Weights of a small GPT-style language model, trained from scratch on English Wikipedia: 11 layers, 4 heads of 32.
Each number is 500 + 25 x the weight over its row's rms, rounded and kept within 0 to 999. Layers, rows and columns count from 0. Numbers have three digits each. The size before them is the row's rms in percent of the matrix's.

# layer 2 attention value, 128x128, rms 0.0858, rows 92-127, columns 64-95
086:514482530496495502484517491515505486523458525516499521501527519464544522521504465477489502517495
095:509503510491521498537493495513531516477491484442501504497507450504472492470494488451547472506462
087:477535498500535502489497503499485464466476475519487473528516511532488489468496512491505467505519
104:529471545502467518503468479488509522498472559520487506506480505483530483502505508516453488508478
093:440497531476505483477526510555509496473504462487520498483511423507514493489543521549514519503477
095:484515468538478467516538490500548496452509528485475511459497510490504485491476494564533490490496
093:522459508441521489449520493485490502540482468509503511505509541494528505509502481540480498478532
094:514470530502527448523470508450503495486497521476498483510529533540498497481495454490519484514481
092:467489478516545453472519465480517481501547458491482491533528475523529476505461477497507471510452
085:555492474477485531461508514536476548558468527456498509526474473499490493518508494475547528500512
091:553459498474501493532497499493529536533552521514491505487455518492523501541479541478502533460484
101:422495498535502521486500485450511486502576486498492528495535447493536502503488512517493510521468
093:500485521489473532524463503531461508501505530538485495474493537468421491511513519506450525487518
095:524503507462482500506498516535538520527504552451490495479469484498498466525498456473548529499511
106:550530518456483514546495524536457530466479530532472493498497533484470496499519462421498516501493
092:474476514468464515561495489497495507510492519548481516514516520500439469467482487497466448536499
102:527495503528533467500467495481514497544495492474500531518496503560530501484444467517533480440531
091:550489481542502444502464523477498509488491517483493488468508527474480500511512520524524499526555
091:512507463507544545496509471490524500556483478502521496519476528511548515537497553505504499495515
091:497473515465508499465525510470487490509536461491473503511534505481533533524514479457504550460536
089:478543487468500527510559496584490508496491464484504502482483474467490462513477499476501515451520
095:522483481512448487526468469451491543466545510462489519480529445532475494504505528530536504540505
098:540499453464476543487520511549515544540508498498509522511451498528494503476516550498543532506471
218:507546521494487525527543536475529501495480498491526536508493440474469449518535445503530520513516
083:485494437451485473527504524492506519515522521550512497526518543488419525470515505499482523501526
095:501549481497496585504559503590507497500477499521509478483452499462502502524514517471540523506482
090:506493556480500550488517514525546518526496524529509514532510489542478529482491489469499453516453
098:448517436485465456482520451503465449460494499493494522531468505528492457480509553494537482481522
088:506549477525509502525465512515465498471470517503512490498512459508511477509488496490499518446525
087:525486487461516462475501507538500499548500502529513503576475554534483496481488533483476505468553
092:511530522478491442514503511466499502448506524493499533478508459480507470483525462497525503503500
088:501517522444488524485469505538487535491479488483497514495534470525451476468490494509493469503496
090:480514514481494479532506504502556508525531518479515512508488491537483510507498533487508442510521
091:485531476501503553453520494505522468499503495485472524537505477494491488513508505453502521492515
088:510518594472484490510510541545495520525468503511503522482503493471451485480517458457466480545504
086:485544534499471518517508520545507461438451520495506488463517481441484499499561469502510501500459
# layer 2 attention output (transposed), 128x128, rms 0.049, rows 92-127, columns 64-95
095:526496537515507550534517499471502487478503479470463478506508503489512489473508508543513514521445
102:487502476522521480514495517524475506553540484516526519523500492491523494529488512490503510513530
080:528517509472469458489531425522527513494521519495478490446471482506505516501496506513449502512460
104:460507508513503475470513492491507477516503490519502510495495497522519484440528454515529510474516
104:498417494482490485514466492535488527512484508476521516501517496486477515551480464484502534531527
110:494495501438500500488512481455522495512483497518467519493528476504521509495479511457500495528535
107:538467470501471474472499499484520524500510500499533470487493507510478494485535525531477474506475
096:516479494490518491523497523475499522496489481485529538518525520490498512485535522536540511496530
113:500479479492501488479475498496503469482474493545533457536475476518474494495478524483525504472549
098:532506474522504495471495547518510474490546499490515509509519491488519493493510485513514490501484
103:520517493511468529481514479490484532533506471507473500479473511523543478490493484513475463526500
105:466477544495535495550542444481532478481510509518509497461483501520510540515469476468521525519534
103:486512562506482511512520505523500537521540517484537515472500509507523514509504469528476432495438
119:481488514484491523497491537508501512496484504507503518497483489449523475517509495471476456515545
106:510517513511521496505509546521467490509495473475480530531515524507534470513510524548523446492478
112:481504510502516471511487487469495462495528519496459497481504514498512464469513528519502541473516
104:474467532508527525496537459474525488485517469490453488523441504497478506528521497478515547512500
094:533516499472466496480466544522512497520513496498530533517516484472494482497498496539509506466496
088:488513485514508518496524495486498534470472523489499441474470499466492490466538492458469519493488
104:541462516512510481487526503495515516514495511509520543524494519511522506504485472519503472548505
100:455500523524497514500485485517490542520499515500475511470480482493505482526491492471452464524503
104:512529531472455482476500503498514458538541485492488543498538485490486521492471492505530548515515
103:502470468519534536465506494493515516496521506478457506503497505483496539500499456466502516505494
071:523524497492507488506495542509473479495493507512548559498517509465517487506518489509513527498506
103:531497536517507480452526532503517492496499532510453563523546530486457481484521486518540546503500
106:497510473518482493483508524521496506490485494496470455477513472485518486517504525494495463496490
103:498495465523510504465504493483508449506500498525463478510490516522507510470488511472489501521508
110:481502474508519514523489503493483488465516507503451504501515491461443502519503465516533556468475
096:503508578502507481521521545527499474491519478483523547528511523484509473522531473508533506500485
099:531475474533533509453528512483537488506509515503497522539485513520446495497501461485502525506478
074:536511493486493485510482535501478486504482497506523561539509510474485491512500487514542543515520
106:495485511503486490498448498500533518549525537440547536521511492495470514503503486495473480535503
100:488491525532437511503486479479518513520503483482493495488459553500488498474498478492470527520496
103:500486488521553514486513493502533469483523532517505468503491501479499505466498488490482497506544
089:530490465501521499515476519501507486515491546498518522537500515480501505506492507495465483520509
085:506500490478498482522479524528481491491469496515520508487544494458554505498510515518507469509516
# layer 2 attention query, 128x128, rms 0.0861, rows 96-127, columns 64-95
124:481479513496533498525546466479532523452516522520522557484491486501530558473475460413517486471471
129:482513491482482499491521571452477483507516481496486477500495522492493456487486518566514490481495
113:538493478545475521525526511491450507515476565537516495485527494459507507539534493488471508488511
127:483502506448524487469501534505503503498490518508527537527486481468523506522518520486495482496467
152:515506487513495503482527560515464503537527504486543517521514471487541494527531481525499470472490
141:505473511512482510534475455513508487502492475534460458483475538511498519474450510497455506521498
091:495497507496506480487478479514527478524517503495481558533472497479487530460496552479556514496480
094:495536498509521491463514496474480475528494518479488483491519480500528509435488482512529464541487
094:508518473461460492510525480475459552536508512487515533504499500526483525504506542501486545507544
096:477552516569501543523522477500492476540514527481501499554496497490480533497481496522485495456484
102:504477533503498508521515501504502511497508557474526514515516506489488530434517454474530504499505
094:510468514487538460515458499528520491481467517517440484480523463486523467483500483489461448495494
103:553523527443473504520498498503530487536505497534501479531567488499527495478480509536507456517540
086:497499471500470496546445516487510499462476480534459474469523517494500472513533501516490457536492
098:511482501524498502499484501506502475508506464539485494543465535498486488567474531494490527517521
093:512531499502476490521542478502466552519509493470499520453510433515533492469495483547491505483509
084:465551515537497517496486505483528498514553504516496513528493484482482518514435542515483522496468
089:511434487519528472516449503453518489455459545511500515500526542512485489496497519465490540500498
098:496506488485537500474490460471473512502558482513473495509486492494468502520488506504441496491501
102:489478490507535509466504506534501510472511507445488500499454487485506551462551453489524512471489
093:498510514523510467509539469476501504534502469445468493492494442520510503472501478515484462464473
102:480502498519498496447465482470509523483534500484505524456510467530523513473498460481491509503526
111:484549499530496500507485541466557489483533506483497499492553499525487503479469517540567521508487
109:513520531467469486500471481479550502476502498499535524460533497512514484495489495549525543519505
104:483513479484498519481515498470495523473511519525513485463488509511483476467486475493486490513456
100:487498497456470489515463551524490483487494474511477479495538477506535475521534511504498478553541
087:507496497509510519515508455495465539527460509497485485513520489488502512493500457547469482453436
088:502504450516444515520495493511469530510459482498476473483501491534550488544513498510441479540519
096:509541532510446504446516495444513494473507556492529538492521512537503510464490473503536492478505
100:549483502492522494502501488524477503513475451501469512511468514441492488548509479485490513474499
094:504517509530493477493468496458491495489493533482481496438516467484483520491484489493500483504462
100:478491548545506462490496483450535475509512464513524533520526492509527512490493501475528527495509
# layer 2 attention key, 128x128, rms 0.0851, rows 96-127, columns 64-95
104:463515493513490545500507486535522511505472494515447469475502498529530450488520502536460505532520
116:511450507527484457481490477525494487445504490513482510468505542538485565523525491467511506473515
107:461468476486518523491495435542548478523515449530508526522478511519543453503491468490493482506517
115:549488476476499507505489515553463502550519518510498551508514511491520518488483519493507524509493
093:514478509509491468495502472507515499520475485501472453514492525537503534483506517499495456524496
140:463536506529498466505495486486504510477505520450473430438476498509512520490485496527482474508497
096:500499478476502507484503554510459501461530509499503534482488503519463513539522518513487491438513
106:492525510518481530544498487498522504490518500502472486492501466506463468480539525517499487474526
097:461544492496455480469499483533499524484521503485477491479515482452480510516490487500485455477460
095:512537462506534450451507509502493509485515454483467488554503510524501503478504532491482491561513
109:486524518539457453500510510525492506492513461475463464491514494558495515476512551539488490456491
100:461512517507527522534491516491512497527449508508543510479474468520522473497522546529515548511523
104:487486499555520537530500489477470477486485504510506498509466484505503446522533474493490512511482
097:478504529485515535518497525427517477533497501491557513508493462496556479523500491497465513518543
121:511475503484510468439561479490465492498484489492529517542526559509505511535505452483497475500493
105:498514487484505508515487472518494472515481517473514480483519479474486518425528530463500492466468
104:514514452494519481496523490494473506503529519491495532462477512480439537494515561491516526490468
098:464519510546480476530485469526532497523484515492530549496512472468467471521491482510494470518501
093:479476523484497550528515514477502511477476517521529514520539481518460483513521543548532500503490
108:482504511496469488475513494503502472500500466528500448510552529535502526487476506512497484495536
102:491498484455509547494466503511536560418489491496514494520502488488483472466488506441517499492518
105:510502511485493510550505473530469462511490516524505447507494513502465552475490467484518500486513
102:503512478485492492480514448475475494529506497483490538531535474504461501505508489438482484494460
106:481535495487488513513438510496475501529526466495489484503488447476518520493512509466476489543490
109:541527508509498516520462518484501486516517518517528497483467497496506505507473566526526521503474
101:473577455519516504521512474505488493537509489469483483511493491514514483519525468511486529526533
102:515481501498520534524460529504542497499475530503526502498486482466510467474481546508487537517526
105:490503535502504506509530480466529496503468469487501491510506512473523487465513448476496526490531
092:502542529521504460510484469557489485527515466529446475500471472489488508482496509458511479509499
089:492563505506516508519486541511495604472524537497501493463473490510530480475470506495517554515502
095:517492509525480505527508494496504505533542565505519513485431476498515455482493550493499486509466
099:469499504477486507545476492516509513490491497460465502541511482508437497456528444471507484514534
# layer 2 MLP up, 512x128, rms 0.0767, rows 0-137, columns 64-95
110:505501493513505516478502485493523519514518511487473472477470478519498511467490533502501497522473
091:511484502490486486487490467508486524490529525480465476479493531497459501496485531457479494486491
117:482527495511468501506537456473484481473527478486524452520485489534468497496474484509446498490499
073:483489460510473547472458483500499510491513485493441434482479521492537515483479516511442504479460
103:501495544541461489464482453491492499469478514465502479455510498520507530492473476530481502504472
107:493512491514463491515493461490481541467539500522495500478490495505452490467461493536518519501489
101:490513499510467462500507475486517502528499487478498497458519511538507500487460521501509464502515
079:484501463528486513432473487476520510510511486462474466471465514510477532450467506500465520478493
069:496485501526487501510480475476507533509473488521450451459520486504490506511488537488456497495485
103:519501539506490492495532478516520515505510534488494479507444507498482517499490564469478509514469
075:495468488524495504470486465478456509510500508511466461491468534526496504478450551507485520504470
082:487482517490491506457518481504482510482548521505495443478485537508509492504505494463527485503484
082:472499466518507516495445463464494498503499495494468477464488525530486525483482505498446495505507
080:500490506525513521496518468498525507515532519509458474467486524506485525492504543490470500484485
071:471500511542495505493481460480475504516529492506458435450467499521501497483449530522469495520492
087:479509486491472468492482460507474510519499494474489471453481539510510511512475502483492457506542
093:501515496498506531501507486504500490522524510497484455498491536501492500465518513496486495515486
112:504469526501446481488526495530464528508497504440503489459498472534494481484442491503481462482483
123:536532489525498473491516493539521510479531507485491479497477491501474495482473559491509525500455
089:503490503500473489494515450526462542493523485482485459454496531515418511495473533478479496513494
114:533496521512504477475524518516522528530516484464495472517491557508527516473471515512497474474460
108:474458471498481526502493497533511500514516512470490484475490540506506484479482481484504493496528
097:506483528515504506504515482507493514514511491472448416474482507509495511492469528501487488500467
088:522521467532486494483507497498510539504523523505468476457459500498492525459480493491496481476449
114:499504502489505524501524477532500512473497485447482475484451508499500512508484516480494503500503
093:505487513537487504510529452517468510516471515430495495478462521483455516494471484509545514517518
111:476522483526509492481528451505483506490532510476477472485474472527463489477491502530504493506508
079:489494493497486521480471452481507490513497494481453487458476513514489477485488506490476491491470
106:507485523425488470494514486521529509523481524523505506435495479499484516462497517502473503473509
119:516509530498491476501498490462505488485531462465518451503473470546486478505454485534454501476503
079:470467484506488512517467492504502526516482472511454462483456514486549507497476540520483493520515
087:476542507484487455507508487516535483484524469491450516486516516470520470513502504542484504502486
110:478500504481482517461471500515497493504506503511503434509502528489485511448504513515479522476505
094:467473513503479488492506451519508537493528502486502486465509479518528530495472488445485525486524
071:506479514522488511455486444466471513518472485505434448491497510486475499464487526496486527509496
108:482511490468479470519525484500478534493464478468518489443513512506491480508463511528475488517513
107:480504468525508485474503471487485535475505544498464471495502511523480523453480481552516502500486
102:470498452525526499500484498491472518503499515509437470474496514516543514447499496478484472491485
134:483514528492479508464525501514511499489511492515472471481430490491455531470468521484486529490506
070:497476435496492498495428476506533509501521470511451451494505500531496516490473518512463493494505
096:497468523524493486521508512493502530472500509504505480527495493512508519474516486487481511496513
105:519506508464461492494542496533453516532547534489479498476505507521482509495475521499468502502490
097:487481532519478477501522465506490509487459526475464476455497504523497514479483484491457474510482
078:495468514499512507452499466497478522504494483500476456504484496521454535486493556520478526503510
121:520493526497457447507505471534472515523506531468470477441507465480508500513467510504479501513482
072:501507484505480495482440478489470500498494477471443432490492508483489507474464493497480503509521
074:498483518542507515490478491487463519531514484506456443481479515496516521476474503500455495510489
076:475500525515469479511508439486504522477473510494481474467508533509466512465458500496491491467457
117:506501510475452469455512505540501495484532512520511499437509487511476496447489493499508483476463
089:485484485541493524507447476474511521509512474521468463485488491502477506473470515476484506507509
071:487457496586499511464482503481494497492490496465473460483462488515535530469456521508451495495490
120:511538518513489483494550458523480542525524491505506487479464508515465493514502498490497514503483
131:501525498494459522485514493509477492491552516508457488464477522493499512469483513513503481480493
094:482510519519491517486506464535477520531497480501496447480503529493514525473495503518493482484506
081:479480487518479504480494461506493500519507450508458460465486512490505526459497522517513496487509
075:495475483511501502483460465487507518517545491507431463469471495506487485489490503525479517503476
081:503509487509454481485490473497466504514528499496476437460484519528453473493508520529478476505493
109:434462506488517529471529495483486496476516530517471509480457496536492530474462494488455509526489
072:492467483511498522464485466486471489499493505501429477473444510534506514466483524487462480480456
105:491479498500442482485501487482503510508487502486470500486497488501457496513503514522459474496445
068:495474478530499495483496472488438514527502492479441453463492480523479493476499530498480502510495
107:463471511499477457467539483511516522486508520500491519443513481518465499495465508454448482486521
102:463501509519472505520537447477493527510475495499473503476472473499508520502500467441458511515486
124:505508487488479500476517491521508531498559475496510463462499504527482519478486493525469525523479
125:506498496498501507517512499513510511523507484505484485429523480488512521478494473477494486492515
072:515494470521497508480475460482477536511520482497457464442461503501503483487466489518455509505490
127:468472502556508549511480497436542520499473512470430449496493505488513492499480507514516507480509
087:504501519487465477466529481524523521489489499474458459494514513525528532472477481476482447482462
077:480485510512483493465491454479523524519505468497483460489487481509467514494452538530443507484475
076:504496498546499509502462480487475518540501496507454459509480503506518498480472510509455486502484
105:469501520502479541500526511508502495515527455514447483479448497495451510507492527498505517492511
075:475490499523491511453467472466503505533485443469462437509509503501538524480472563528464510494497
076:482490499521491521480486448480475516533521489484452430498505495501474505492486493515476500499496
102:518471471503485453465468481531468564501487496489472477502497501525482550454499516463503505488463
079:494489492526507521451512466494481488533508476498454450481473516529506510484488512494481509500482
127:485485500500514512519489483496526549509475493493491495470498468496503522506500491455465439505504
099:500499495533474479487539457491483526500479503469489485480460494500495530486484496509517502484524
113:497503435523514503478493509484487493468506542468461464474489480489472482484462532536511535490505
085:494471504525495505437496462480479515522513503520455455472470495515497492469495507510463512479456
077:510470520507479501472476472490475523516501477465452479499453545529506488489491489520476478519522
124:495506516468481492462525501557524520529445491469489501487508492496553516527494499438496525471514
078:506468445506464512505471475483473513523507476509467432469442508540502532477486514508450464515523
095:530510517507470472496500486490505499486458517508474499467520508519503490455508518501478502509492
099:492492527471507461519517474509481538562505503516471474483486521526453487493514528499505504520498
131:495499526520477535503521492513475545525506516484466471497487532491454517489479503496504529513486
079:458501550488488495470490463523475510547501502486446436482480533528466507472470514485498492497493
110:505488500522487507504533454472488539497490508528456493474446509516470517468468491502472508511474
077:487486512493486527468486447462482527510483465483460441454489476509494499481465495486470497469487
103:457485506479508482507486497515481488504469523471485455505513499489487487507461524516465428505500
098:501533505486484464515468477510463500489562512481482505482469508541482514488465481514468462502436
123:534509500460467481516538482520483505494507495481492485468469504515480516491428556520507477511490
103:509504537545479458480487507533498497491517512496504495488503485533489540488490511439500533463507
086:492485461539501509463473472486493523504497518520446434497460521496507525489501518477477466482485
078:514510508520502492495448477487486525521518468509501468479470515534495523474466460512468501497483
112:517509533476481461486498470493495489498508502484484479457467487545494492477449499502489510512493
069:497506467507485525488475463502486524513514485488460477477463540507458509488475525486480465512523
107:493470538485482487514500486465496504498535476492448490467507500541472507495507525524468458498474
107:506506493489498504467513478490492517506512501509468488455452486505503520463490519497502504500459
119:457504536465474472471509473509522540509491512498509488477506553499509534513493531503471473468497
073:493519480502472516488481494495490503513497486490506447511463529476464513474490510538447532532489
112:503508528490478471520516482509488503494516511513512504501504468531492498475479463502476440504444
103:495500471524488476468515497515498526518533517477490465493484524498484520464484493488517502502486
087:486479482520521514490475474489534515506472525506464462484482504503558526483479494464450517472496
095:503498521491473477478529492515482526496490503491465483481495505490483490500452496492459490478460
083:495465501513499516470477462536482528537471499452494473461476513508512517496476508486468517500504
084:490507506514471499505499475504500510504501469512479436496462509508489514501479515494459486493471
112:485479523511503506521485445491497521511486477470435479489505507486514504533499496426441491513498
122:491492521505477466515482472509510495538509501518477498449504480505516512481486481470499451524500
074:489477501533518504482482473498491491488506448469449445486481546524478491481469525506478548500492
090:526486514496472509469501507494468507521554504501494482464449528537493500487473526524493471521504
130:503545526500454482463536469522485545521511489510465498507475483539476536467507528531505492491458
122:490503475502496489506509457496517491490527503502474460462462510513505501480487482482497531464476
095:540490493513505500471462459516519512526491469507474470472500562512508492469458528516484536539493
121:488478470474498536501474501519524519533479482504468442491484509489513512507465534489517505493479
089:491499480543507477461418474470505529522516490495440454479490526514544527490497500523471511490521
093:482493523500490470462504454505473542459509485510467468478483522523474508502483517512469478471469
080:481500480531503528451479482530501517504517489483464465481476516510475509469481519498449506509489
069:517496477515509498475461475502481521500475538475467432508485533503491527464500523500478492488481
083:508496490528482518461462482495500511517496482505449456497467484500494511503507505476446507487454
115:515484533533499488468503484509464547472543489513472453497465491541459503442481498496508489502492
125:497483491508502475499494497513510499518464515474486456474517474517465473495475474505447491503431
076:473483496500471482486473497484477516494506476506460443515461494515526516465495525498453506516503
084:485494510532514532459490485478487517496514516499473487471437525502512515487481500474477519528512
126:429480511497482511501514447493484502523562489479446470491448499535514508491502500468482462501496
107:473496474546512520493496505472522516498486478434481474490490488489498527489483517463497487496484
113:470506529536535509500535466524493519432481523504496517463455512474463578483504482436499539471481
105:510490503479528458502517465509494487489517544477474489492475491501479545471481503506500559487488
092:521474529494488496483515475513495497515528509495471471455492503525504499487478478509488476500484
116:505504491520498486501479489474508479517503532452496479495476515474458519512457500515479457446479
076:539475485533498508484493463498465527482483482513440460474456539512475507480475504476464494504488
107:507485514475474489504535452457470486453520500508494470519500491529468503480467476487483498465511
096:513507520541497518480503468498521500469480494481460448473449498514461541446511502490477544465479
100:535496499524488509475489460518460533492514527482469485472457486523475500479494474504520502501481
088:482466479500513478513536474542535479478510475475496503488510487490538471489501549505464436508486
091:489494503524495503477504471498472513518507502514473421485496518516467508455476505517499488514500
134:535486494491475466475505452528521542476451526487501493452502531528511531532490465496468485487468
129:484492463488497511516470505483518490525494499497470439499488513485500503521465540523509479509449
132:482495526474456497497515470529533496483515475504495451482506475513466509480489507487481475484466
# layer 2 MLP down (transposed), 512x128, rms 0.0765, rows 0-136, columns 64-95
113:505498487544490513513528475537498532446567491478532474481508539519529509505531477519477494525507
099:494513543524488491491531500522542488491469524481540519489514447496459457507540514497501547495437
115:555500520481480460529552470547499525477507521499478548535531524519498447480508479514509521495508
068:525510509497468502515498492545491487436492502521517534490526511502518500477472488466531527498506
102:494469528504481494514495497495540519518456508477483473541480453514457481497491536475472484459511
114:541494497514500506491475528474537568507483493512483511478520503492495517481525490467502495502600
100:492505518538481495480486501501525523491554513460517489480501465476502516501516497504466502527442
078:481493550562474509526506415515496544516535474515458512510472475478475475497499512515548520513496
076:509486527561464473473540513519480482492486504468465519475526452494517478500487547484506514481486
102:492444539492512488519490509509478456499467521496536474521470485496504500488509496489488482505528
076:498532501495491490502526478488496508519472543481480502500482508478438479505526501486552498477515
094:518474449527465497544509498473496485497528471490468503521490492473473480475518506533499475508534
077:536475499497516489498487545512485493535500456457504503529442515485506515518510542522515534478489
096:526502495490513520508517509530468469475496541502514458509491472493511514463464535493526473495531
083:510456494510474450493509453535528511454509511500471514484462533509496527517511493497514508478539
088:552520511502527544516496486487515529495462502497570538506473517515476519498510500506500494485520
096:512519434448476499486479477502463486495499517527487482535526517501500487468472492523508445542532
110:520457483458504486526558507500508506512410539519519476504503479491522549501472499529487527475478
119:519517518504508538526512491528531474477532506509475528507509493516505479496494518504474493494508
094:510551521552494542521469499502522517474485549494519511505520491461477441477535513526539518514477
112:510464474491497504538549570529502500477464463504505491506463498463516533491466473518462481453465
113:506475462467508520523525505542523491460490513482515481496505522517505499510446516437480532526540
090:498474503533518498515568516436505500491490473489519525499502510503528518463543517529496506488503
092:513493513508470513475501485548518537429507504482497492481542510510521489526489487495495487480519
111:532513496477478547491506500495481467500498501517487497520499532508485511493518547523566502459505
103:528501486483533464483514468574520508478525506515500508515515530529485470502509469558519498502516
115:460478554535523497508506516522474460515460488529493489507447520504495476538515516436486466498505
073:520483517486483498480498535517469489500506490504476531537543492485497493499509495535397487509482
106:497509496518496518471523497477479507473481572471504504505494463512489510505528511485532481459495
116:525476518485511473518535504527453470494523523549531551543489506492489472511470513526491506500496
066:535481507478521489536473539461464499461520492492480521487504489517516483495483507522519481451536
096:518480516507513457482485499513492495463502544473527549485516486474486531535531453511483492463493
119:528494463492509489503488514494469538519526490482478460445498522494526509486547489505485469517538
095:496493475456498504464548447459503498492464546485485494533485487506472533514529479464506509527497
081:501456497501522518489488528496495494545505486501487473514480506523553538531501529515496491520520
107:507545523472507495484505509518502483524441498506524541537511491483482515528465515496523487504482
109:476481478505546519490511505503464451483509493515502504509469534527564529491522491467494520540503
101:495482487531478514516468531536499486533466492489524479547486471483472486526569523531517543506477
111:497509545524486492501544483504460458513485429533553490484504483501496522503516503515537507480509
073:490484512475509523474532518550477433508535512484514539489498504492517538509486472516478482493464
106:501508526524496469505516497509529484519484478532490522499480509483551538512511521463500512480480
108:506503462513513546483487513502496523523504493511489518484518492477499537484519511488522483526483
101:501491526493495503513468496517498467497488482493506505515468491492506491487489549524498512505507
081:558507530459456495490508496460488519494510557488530498504498494554484485537476507490494508452511
113:483509504525499494501464474499521518504465539470505513527536493464480471503508510502505515502485
079:524467486494519515485491503489486511468497495538532523459497473479489484481474562479518473508518
075:489487495589474484491499495476523521497494492522513534544482482489487523486522485497544528555509
098:486525528528517503467507514500501480503502517481522535551506479459485468514526505509520504516500
111:474504485492493523530548503529484493482540506559483489503504465494507452532501492488476469526521
072:507535537456508505554503529472517473560525499524474534494541478427486480497480493516507505470478
067:479486463486511556524505494508502467494472499515497483505528509493513535547522505507498490548531
116:504538470523503508498508549486507506488520507510487531525528506506525485500481524503500506477515
117:494455519477524511490517519523502471499488541522475471459505517485486512494552502452484513530490
104:539570536506522474468512475485519450539507485519517498485481491426538435551489500516531493522501
072:493543499454531492479499545522483473458514489478519506533482512512523449489502514531465466498480
089:523442486494470508504495515509463563550503508551527568481481485510475481510478503518498529497528
089:554521486477565528505510482512514481540450476536498476540469456479478511535442483511540495493498
114:541509476514522484523557528520474495557501467516503468503522457488526494495483510490561495475481
080:514510539473544490480502496515472504547500513489507475500474513465486503527485516573497505528485
106:478497545487505480511510521523457502478490465469517515480497439490498447517486558511497510516514
083:528532500517482486480486480534513504590495532476503457523518490426481517468532510524492471471496
102:486513472451465502508526506476496463489477520552492467566510466489499521547522442465496523508531
100:503505512521495463492492490524503458480536511486501496499483495502449472462514519465530509445496
119:489462477499531532495499488510469489488522417557523481516524467513494538498466494502493506460508
120:525553477512516488509485491497476522492461473521518513496518491517513516477531465474481502530529
072:508479537505496522498566512470527552476499505497491563507473476512494484495556480552516452502493
118:471453491490475523516510511466525491453467536475507476524516463484487508513524513491484462463500
103:527486536514494482515512505509503518486509451504463462541513495488478494492478494515474518478518
075:481496521509505478514521509506501497487464458493505489512494538506474514489516500497557497480489
065:526481494460519486494547497545493514524491507511457477528485512458490524518509547481478509509471
104:504519522500477484518567483506474474505489454534533497479530473502474482483473523521551509486493
067:507479452493486513529465503498505492495501530539468540536476495514501485507465524493497529507495
069:469537517494515476494469532457502457538496443478515479491473523532518508508491550481523506460554
109:505513459510468494539464468483542553480496529530497516518512506483532522459519497492557512454461
083:476508553486495542467492483474507521515525510538494508479467505472494525468479453486471514537525
113:473455517501498467521532505492525483512499451484536516538524465494542487466514490552515517490510
100:488435522503516517487495462514493559451498507484510512506539531505477462486515511541497447509568
114:470465516458508506523490509543455477509510478517538463511478510471505514495504506458537480480467
081:490499524556505465506538452490514537460531510459523506474526505547535490476537541482448498503491
070:536476494442503512528499506517495505519477492500451493510497492479494472526518528487464535516450
109:493503506511513488517523522476502483516490514539503500501570408504496491500522514519503513486498
068:510501500476480516491525552502547524458501472496510522467488472487506493486549497493524530508536
096:476464488474477565555477538508491557495512471509496514498450537519457495505534495527488503513492
106:512508491520481494472548508521494520515508544523524473491511492483511539492506492457566489494506
113:466546471541480437514506516532493454533485445546501512474496496509488524511485495528466499511524
088:477485490497488514469456481499473500485558524527509464533494480479525456502535508493465503487519
098:573494484488475493492491524472528531548489493485506521476477480521513504511485500476526517500486
082:498517503447501485529458526507506494525507509469479501560457522491492510490496523533495497498507
114:529473536525510474494555550481521465542489488490516572486510481498505527520496451469543471532458
104:521521470487508468488498520526457456483521477495506505527477511494481522583486504477507522480533
118:507485474467491492464461506485492485530502503518515518525526513468466473461469527521478494543492
099:475537563492502476498497529499555493526439493547515480518514506486481489519482479505493504464497
068:529493479478495466515505496546484499450500502553482509468548526532520485485498464508476486545511
084:477452517503495487474569525513481489472524469512499543522504537490484501513494524465492482512496
110:501461468511514480486507520493482469497502468509484486517500510512464457469518513485489482514452
073:481511485494507500482517466498482509476498505483500516491479496485493530491462499542467491490517
108:511496526502493514524513536520452523482518482489539501490482454503500459509503549535504467520514
115:507493514545506542503509499540509514476568512474532501497534532523522493512519468488500513540500
112:480483494473506491529522502464497524522511529530525524540538521438500515465480513526508499478494
082:505494541513501522546493494490465482475493544503471489479502492482498449511475500483493482494498
112:537525471512443515487466490455535511508475485507514493507509508484548521543488522462490504479535
110:517470481541475554522514471549481531464526485444514492500478512499529502519488524546491505523532
075:500495517513493506518527476515417508483460489480539463503532486499524520517475514500497486482503
099:513513529475503485521516503525494444506459472534498516523524538477490455513506477473510544527483
089:504530497480488478469530507496492512484455490510505508515496492464461491495491535512512502503516
091:515490506462495496496574482514492461482516493505516524443511528463492517519521579472485478479490
109:494505520523528468489527493522533521512498521486510520549442496530526467533508508509515515479494
112:477541499501490498493484470542503470523505502507467458502541520470525503515530463485501493506503
080:504479493482520494519523498517516497492509477511485514492472469481465502518474539511556503514483
101:528468519517508496531524521537515504528509529502471515485511457484492469547503498459503528541470
126:494501447510518492517489456532504493500525511476541513495493551501501482475514490461525466499481
122:522464480513531477475515567523525488531499487526493519503490521466526473515490512528519469531492
107:518474464484501430490505492484506529533531531493502519508532508518497505458480480498510472519503
116:524484489500529485458501489477477489491425503531511512506544488475529485473470498503528501511523
068:523474529464500535484484510457486526522509499517491528493509483476466516503504500491477544472518
103:488473527509503487510507474502470456505510494488495487540502502486472495479503484523512484507518
066:445485531485513484537484469498466510535490498540472527521489546500476507475534473480518496504499
068:543454504505481450522539511507509468498501515460477503515479497499518549505480517503463553516519
076:485488534555543543471492504484532520457526530487538466526494487443486518536478486515510505560482
111:487483514540477493512516457503537535506548519510498526478488505483533507507532475497480455528482
119:488500538494522503531512481471469498475527483509513514488501488506497507542505488568493495472558
068:548586474506487481514529476506516530501517539502542537482489481520485473484463496468512530527475
092:543542518513477474523501477474505503512481535539532490476517495512499485441483509494535472515513
100:512507515514468502525511495538476517494505466477466473548441494549518491525551508509483518483476
112:541493457489502464486513578503503509450485504524468436489507526493448483519504542472560497513527
108:461526489526481460473498515512468492520560501550549464516478475528520483533504512516531504508533
113:471494477492556489530509519475512507497487509486531496517529508552539528510500511505484524512466
100:482484456490499487496525475500500483527419523511480492505468492476490482536478498495498508540505
115:482471473504493476487508503514482492531534493494551536497528512503449477503495489533489527517497
074:501501537547476486494522522486431539514527511506480512464491501472512511512486521520512462451501
108:499518491499449508518523471515492531506490444476469512504534537493499472486505510509483538490529
113:479508513529501464505499527474464521570502484525509482475489480533529517538507527453565474529466
101:453474513551531491486543502516497476531486524528484471518460492491491469519481534390487481476516
102:480482504517498484516529484539492477466529433452505552467505467499502504514545489509491534483483
098:497528526506532464505502509501500473497533482500507481483500544419510415553504530539538472540516
122:503517489510479473485530463528515496499495483506544513541483515490481556511516541509474515456504
119:501515505493476471449472496476531500483479499483493523466593474494519488472487486490516509536525